Weights of a small transformer language model.
Size: width 768, 12 heads of 64, MLP 3072 SwiGLU, 101M parameters.
Training: a variant of Muon for these matrices, 1290M tokens, 10053 steps.
Each number is 500 + 50 x the weight over its row's rms, rounded and kept within 0 to 999. Layers, rows and columns count from 0. Numbers have three digits each. The size before them is the row's rms in percent of the matrix's.

# k: layer 5 attention key, 768x768, rms 0.0901, rows 439-447, columns 384-511
# q: layer 5 attention query, 768x768, rms 0.0867, rows 440-447, columns 384-511
# v: layer 5 attention value, 768x768, rms 0.128, rows 384-399, columns 384-511
# o: layer 5 attention output (transposed), 768x768, rms 0.106, rows 384-399, columns 384-511
k439 095:458481504503538537474500510464463484546460406548503556591495524461553413479471514602501460453492529421527540426463485460579448497531426487555548504446502508458499519602502491589606529492575382445456475458431591512419460422459542490599458439499509527533537507472529486420463539547474467466471525549460567568436558521435483475576482535571549455461497475544494495473495546531519495521478
q440 091:519503580549503374497504416515478561525446506475518483469449515538536456478452467467516483527552449458549489468618463469387456508546537581526484502472440523484474545527455511515500551454438468531450479467523526481516541496512513472471514541476426512470591496539515483430565525486522519521509515440472491438523502459422445536563524498577428518528486530411449443435466435558529497491577
k440 086:554593572444454517427576506514393513479529432476456481529401495405552572391610561500431498467463591510517476488544514502533389511543576563588480515490463398458522423456425477494441583521464504457470497552578494590475428575478448541533557408565498443501418407485464507549508574486433450426463588494642481537561516481530528528574523473508598506564444501544429503447484525498443472496427
q441 093:521518514556469535557438470633517491490508461533517560437551508545403498523456513393525486494500526429500452398472475452486484578510577396572501600536501477465474427489469472513488471474492513456475524466462408517462395558477501529539476584603499451572507538512413422497486620558400495523450499518401522460461508581591521442427505569522553473522479514488515556479546514433502509507437
k441 089:562448466431547494460542550488483487526489491486399462448557515488544517491547501616440498484484464445457488456435520545421476494436416587497553535440525505496418488506501430415401434569460543473500447553517579574504519481412439423553487455477528478542454467512459470494420504483545431526427487409525516511455524547431524489499537568541546441469504474545555548414506584528432477490514
q442 088:531514536522506553466472475502483522574574553479484438358546499456551577492455603413548508444486492498449568515440535426563562516475506446488509472510494589553460413458483414409458451511501410420501475564568442486409464520607489470619499533433483566532464446480448516451495507523524425593532493549489543498465486451562549515501558535446456446517464426497489515524499456376529464518423
k442 087:418416477498502453480487477416456487473489595524468529585553584571586518513506490432444482513593468493574446548451389527518555439567449488546541559569559435366532595523679404526490505581557556613448587530564577446419504524421488515468463523385520440536398577456482418491472454438590495486553570553512477499612519557528408424506473450575505474482511502480477415517521401493472512478465
q443 089:534478517492478510509398516590489453485478599537533569517475478506509504432470502444452452564489499508411398505440642450488398570439471531437545483553421506559598549561512510428554511467556533470481463529411538495486457624523510487489470374532583541426510606531522488502527495500547451571477518463524366570525441551447489446495475464496511499412497465456542441469474475524460476591449
k443 094:529488494405477464508454477503488406457571510518471434522504473436526587560499496549507519559441583454466474540436381549518523470528534411569491487537403600420471510478443494402528575479532541480445547474463588503574476549561497446495487513438449497579449570528559484409500608498502430411481511497515554473476529461587467511517518401527555438452548504529495527482532493550524596538527
q444 086:479542521498593461520521472463486487508568481516514587458594546504494514433435563470558542455428536510437442454488484431474507475564527450385414604422438508446508466559535534552493502541614430524535523484448551558489408471509401490604531445473432517472551553534457538542479459538620510514519401496468487349437503470622516580549462478509550504438568450601501499529481528512516534594469
k444 087:528526490421528427566472423425511473457477497454508364485414482503408524548555475424529469467507415525479518484474573554523541519508512455488450493400511428490489473517580527514433507380542563436529508493550547536474548546494600483523541465537475546588527489521490553584514558502381470621438546463461426629413488499605483463557510450472549462511511376460537498527449522505527447483568
q445 095:430512507459524505501612488348357522480567518400445514468548535479562500450584528487426413506431536574443472422520533516410475449456506435450479556419461487568416436482523544493530614552515418390457574517524444562415492454538462541476481500388509484549460387486499541478453362529522484531438517460468482444517438626469523556555541489524515575475387475544477563384426562540447513513548
k445 091:527440533402499448449478533490551495479418468476449488543490534580444542447466510432380491457531448566545489584536617470369475507466451445390474472469394495477526563586499564564477490580510625555412627520506453505434434507529489518430493567461412474564485465510468531556571533497453471538518559454576515467510567530661536456445522521385447484535459455504419465458500459495464576532445
q446 091:635527521600525577477543507583559537587504534596501513498449513462511529419416504528519462465665505469518467542527459423583512521403498536467489472529552554499452519528490491428491501366462508483431530477500614507540460495491377520542541488439483499460508571510436524535466483551479384544498530523498517510437550500478375431449587534539442547481462441590451512634508542580482496562503
k446 090:418483460453488503418465423441527475451404476457575501476499488490479453531560474479509502558428460511449433529395481590408498500469512457460405449563534522414525479527459505529544499527543493519584529537493412437478564505467499544507583435564481516550494514475411421557451507459509513554478549481486490473539482595422513445626521475491540500567587452520576455418489515454443423627588
q447 093:528473471577565412495406524505481542479441565486503547437521526432487543530535409544557432481482491546543501493568582416480440540476500451447609515514494498442455484479530429500516580488461399481444419555503453446451477524389550583495474407469493521526453465476533425451529474497473527486466509489533526602526445486469497461455457596581471456396552494583536556422455608570517395393513
k447 094:670501475436519505453490452524497484548504567501535460550584559477423395419561456510463585514472491493496497478514546520459500455515347439475453465631567542397470611588503454527500442428495428511523526543493540510562431560552574458527537532556487502407461495486414459417480489471496419407530507414585419492632545495533595512570530535471586566487464498504469515580390534468498456471491
v384 090:493552558429550466519545479558561556496525572494512524419411631396511540528428454432462455416543519514542529511491509498478517496519407446453477595431480603523534542430447460402392547431498476441447449524496595475545403553556524504556514473483485617420540593495430510533446473529558547526518496582466460458527491518504483445439509639458386633524454535543472605483542488519525524523483
o384 091:540482462424476561555527488473607400509579471479501486478553437498501443503553552410523476527532461553455529470451507511538430561477498512517475560483498468481476526550589520451515512495411467451585506502488486446524409526499532478501586590557531442496478438494485437534479523530525517494439569499523520538480454558505464583457514476521517436488477421525492487512519587480495420557403
v385 087:599500529466480494411452460546548599412513437498500502499440535517506518591454453546454462598429539504498507454423533501420496418415582509535436462448472409473449479468407560503548470461529467496447489531463588552448490499399436395475428408492512450512427497509494514486523457416484478502559467593498536500603447480563529560478515539472508429551553456474420543516455403424516514529443
o385 094:500428462522504425494583405454480504493467489446454460582482488493469554436502547601515584501523548445443463476440530534426508484438536408466502437522542546592518503587441459472504552457540480486443507432560361418497459445507499540574516539505468448474498463475499510504565508526490463555471531506564457422506397496458549462573483405527489560483460565478422559561504532533586557572506
v386 088:504470512573532509430492451507513481496476442490539530497442497452529459488529523470464413514512458448471497446450474437444465456536460509437497511438486500523589494510539514562464496507548550478408537533508447628496452509521445454520517507485587521488498519555492554405543531507414570539508465523507490672482451514526449503471444475508492374479479503425515480516504562501409475474497
o386 094:498538514502509530482538509550489517470512544562548488447531524501593496547494587452482478549445545529514568531444470568435487541445520477474446493444493505521544493614528548558428512499614530440524483530384565472472482515465535497473464548481546434518528585510519487393410445463465403405444501456438489415471396464438570468510439494576562612541487527562527440438439510557572494573527
v387 092:525512516483458504488516546469443507471448451443495471458497462438510458548535410502511413495545485458511455506452497448470614558572527448499457603521499524531515447518459431410537471458471448544483510499543553581492532525546477399504563532525469384443527500399441467503392395500569589557514409555469527502536449341550421573555466478526490509561516451518466542579495522515494492431556
o387 096:444552459463559505462464569395472504530435603607499574520603490563523503587533513508498473386439459583514477536545483608496564485499495548506476483420536467539442583468516479529456438477532523604567570498556465390459498502477524465479463438480525529469568534513478531574489516480529544453484629429423475516478496476535479454552539562558478605511455477505462502541551462556598529571498
v388 094:442435464546473537452507548499484568458589496455509495460458564484543463598425503516477477481473454533524540452518398523514379489548520390508505493372510505494490510447474513460454514451510467560424524530552456522490500537483446416513491528516556508492472513463484525606553470471509490542434529540527582426527514492548581504403588503525485522444571503518411405589580546478505432511482
o388 096:506469474555502531576517487545473473519527533531578494532451579507440456423501441481538470482491450575559462510468617593447532551529417485493503436389373450467528452497518534463428588535558534535529490468458521538557541529465393497557464520527561465529437521510503525593493558561387473341475559484515656443426501530519456550504542464554539553511544502513327583479483500507516504621563
v389 096:441479456525498523579311502439454466552487522438450497482568517496463512484521549569444513590448504502568458436507516544410507493459585429540594460563455569525480533706521539478620544514540522520402506423444525477527524534403523535369545412490488458511569412482542423476497575469448533440533531454496478569462471603479526498472539476580449432502416531507535470506492540463442519440439
o389 095:460459548516511460501552484508469530457561456420461539412546495496489517562578549454498440533574540485551443465513437564605461530457492484443540592421508507467464558505540499504520511465542536507427478551458469526413542478452465490421487527538487526529580419469469500465447488511592460416461525524494514527487476539445494503549518558558571619459500485510532436621481557472406544468512
v390 092:481485469492396554436524544511566521476457498480622451552502532495384391485444536560473504495543458427515502507549527508483544392548469410441465462468450423457485490496534523456628449563523501552520461519464448447497484574498517433496480492467505512488494511489532580487571446518467427498473532460585475477537634496514501437539500523597468525520446524453464512505477504451603468578574
o390 096:482526516508556475544456588437536483494561542445498486437544519526550475491411473500489547527493439481502523474596549392520516498494506451489581475475442462506546413433452491448522492496527426460559462462476480502458483497529501528550410587534445533500592546527532538383536419426508433456479510604490545504490566493458443499603422506427468402567570453429435451522530497517514487427420
v391 094:551478531439532497480420496511537443473447601575528378554573559497504539444508484476468473462603494441563537483445543504477531530466553481479477540443553470489483423542481561502467450537575535497543575492541537504540454434440508547467542477493495508546438482523527506519577451530507502497622451400465502540489455461481455427494517523545442414512473539548486516521572499469492422589521
o391 094:518476472503457430588524504483430525471470494505443459494461539489471503427520478447465458561456542515452573530552488490582471513408518511524573564453495518550525513523425499533450562513483532434412533496432429464468552446474409454558477396504410509550347457591465513511464452586503563544602506467472393552465489475568552527458413518513511448564466508587501531581610428626447503579471
v392 090:541533447513469536659477485468483452502458462478473428439513509479516476507507492561493479463426477393466528491494541473431461552453573426467444490492565582483464465594505560533462537578386506517546466492484503444562568475554566494503512542449578449455490433533479479451432487454527435432602519415504495514509440515465487589617420536457475510508437481560565436589493499498475554353425
o392 094:465480425550461446534560569502544504507496501560472471598580440570468488412574479480468538500516581503543552522502489465536472497514466521413473517580528534502514539453538364500574480499530587443577417521530514531488504505578509497585500492501441510464526583477501492617583472543463580524517469522429454542501440525484445506449539575570540517489556485441412427593532389503477530436452
v393 085:435549480453504494561566488494490469529492584507402375529556518534490557546504357555592448432558494474519478553497562571536495496619468428487535561466567452507521468528451489435437478485500507501515390460525464481491486521525462574523542414523468512564530526519539605513476366497432625504456517545505546609559586477561448427532472551509479440539539528508403474555479549405482492478478
o393 090:535407545456531494521516505539542534516504462463550538468460512484494363493507476480462413458520515512583581382489435511537496504515546477549516491472486592567566474499460511538536511471474500499457493501436484507494467489397576612449489571524494511506430512477460541403491520468471541424395457448503512443501435507498489518477465507468516451512517457465571531470526508478433501525498
v394 096:429515489450432506552500465543450488565595470538590500479516492469445465505524463524488546515489548472609471509510491555503580486594471497572517582546492503474468527432417480489574507558448475605499522396464452501546551630472548470534574528484405415475511455497428416494448516535554477558567471524506500523445551531522507590569511491571456549540500532556504527546512531481503401450482
o394 099:451492455465510486543475521448510533518486493442518440557443463486459398499554583443564484535540526489537466525583457510505415527471513413433409487578477492489480506516492407491529553522552613472531442524473454519586493519461521504514413509424571534525516459498460523530530540581538590563461491559481472531466472491468494495385479553499528433453513544499447510449517491551532505583611
v395 086:603535391462476452422544450479538544565468535416554463486515528579463486429549504507504450590429494513504505470425575508457425530465481473568534485586445523565528436383474508524483484497480481471571604558402415450586526466466484575453481515543498541507540442496501467515498481521457520435400487419494535544474478469470548421548451465452449499509472488492495540472443500568487560464495
o395 093:500535633492381444511495511512515510464530506415438324541535449428459546518537501439514585500493488481453528544584529450485519423537502467515541485580492440517472426446533477518538459544413491467607424486477477611435612504570486532463585469477485526493525478506463596453489441481441550467515479510524494503514490479452504580417520584441434512471615450401506492403550538483416474492441
v396 088:441415505562525438433482543483456539510471525475493472513472577429631548549468495429493435572478472474562542470505557509566501440520404494378524411417495509547470469500510510568487514467481501536423545450461534477537565496517495519496461501485427523576528529503491414397512472407451497503527543437489472506443493464445541545535439436466471413499490397527394463456385464517539432450482
o396 094:503548456519456545462470563572495570437618527476450518511571513451458495519452549441545483505521517530524447497475533441573426409469534531621563521550393449469486464508491530514542510549514477452473483491541430513534590479415569461390502463536542500498421513419523566498509468537479455553522474544480503506550570492523467413564598562463470524540515511486565522349477566558491470529523
v397 086:506426460353411533508507533543515555575570507655425458508588485437459513466370594464537608558488539505436582516484531621435566475509500513536543520528482563528481545532542504497604456483621524531467469497545451449445568467457492484453463543461473443505407490496443456445456505467446626430523513440449546454437573489501504428385495501504503498498447379471570430523494509443526425451538
o397 093:515517468455538504430573599405432488477515433560528464473611567591483573485579502460405507503512425487560503506425454530476540522485595580449494494403524397513522511490429524572557440533472487521497454450491497615527468580493408588454473477577439426600463502490472675463525518534434513593539474517509505439482488547443429441496483455532467490427491506491552520532465500482469469468555
v398 087:532501481434436428521422561527471493520437514543422514591498393562483487510541457475460498456505485468539496441545465484537474455463515522440496542513417517579534534462627500543548431404543439517481510543462481425519462437509497439519544427485478458504644524458457466513471444508493553535451471493583456449530486399490471529552509427588507493535574455485431495521483420528572517473592
o398 092:433585503497516569537431399486480530457437494520555362527622542485471511509504471515489492517593458499473555363508558502405454414587574500510551494420487549538512507548444416595493513524480455469503494445433491513565506505521485499537479510502409471421485519440471480548430495457499485519549448420484575427464438499427397539518528501580495408460554496458542543556505597539412472439584
v399 096:511442460513511518446612528530547483519477437470504555486486556497551453446478503540467536428503517547465405473564463445607493458567380601545495588572547383454529468528528489516497524501516486503625463491528505467579402499466603565577522492586530579430505548488455409473576480449497452529459441511479500488502542489548453531462368526474553446510475480525518544536480418438527525485508
o399 095:473517501504546578545542464464511489584573628507531526552431532434511491580480487426458436411555524526564498616483623506488532523565527479508435456482567465488516426546470428497447544423581481414561416465512549508405442467554455506556549529542572519510467460521530541466549501560501449501517671528621533545472492560608573530458503535516499385450510485467492535564551565475494547433472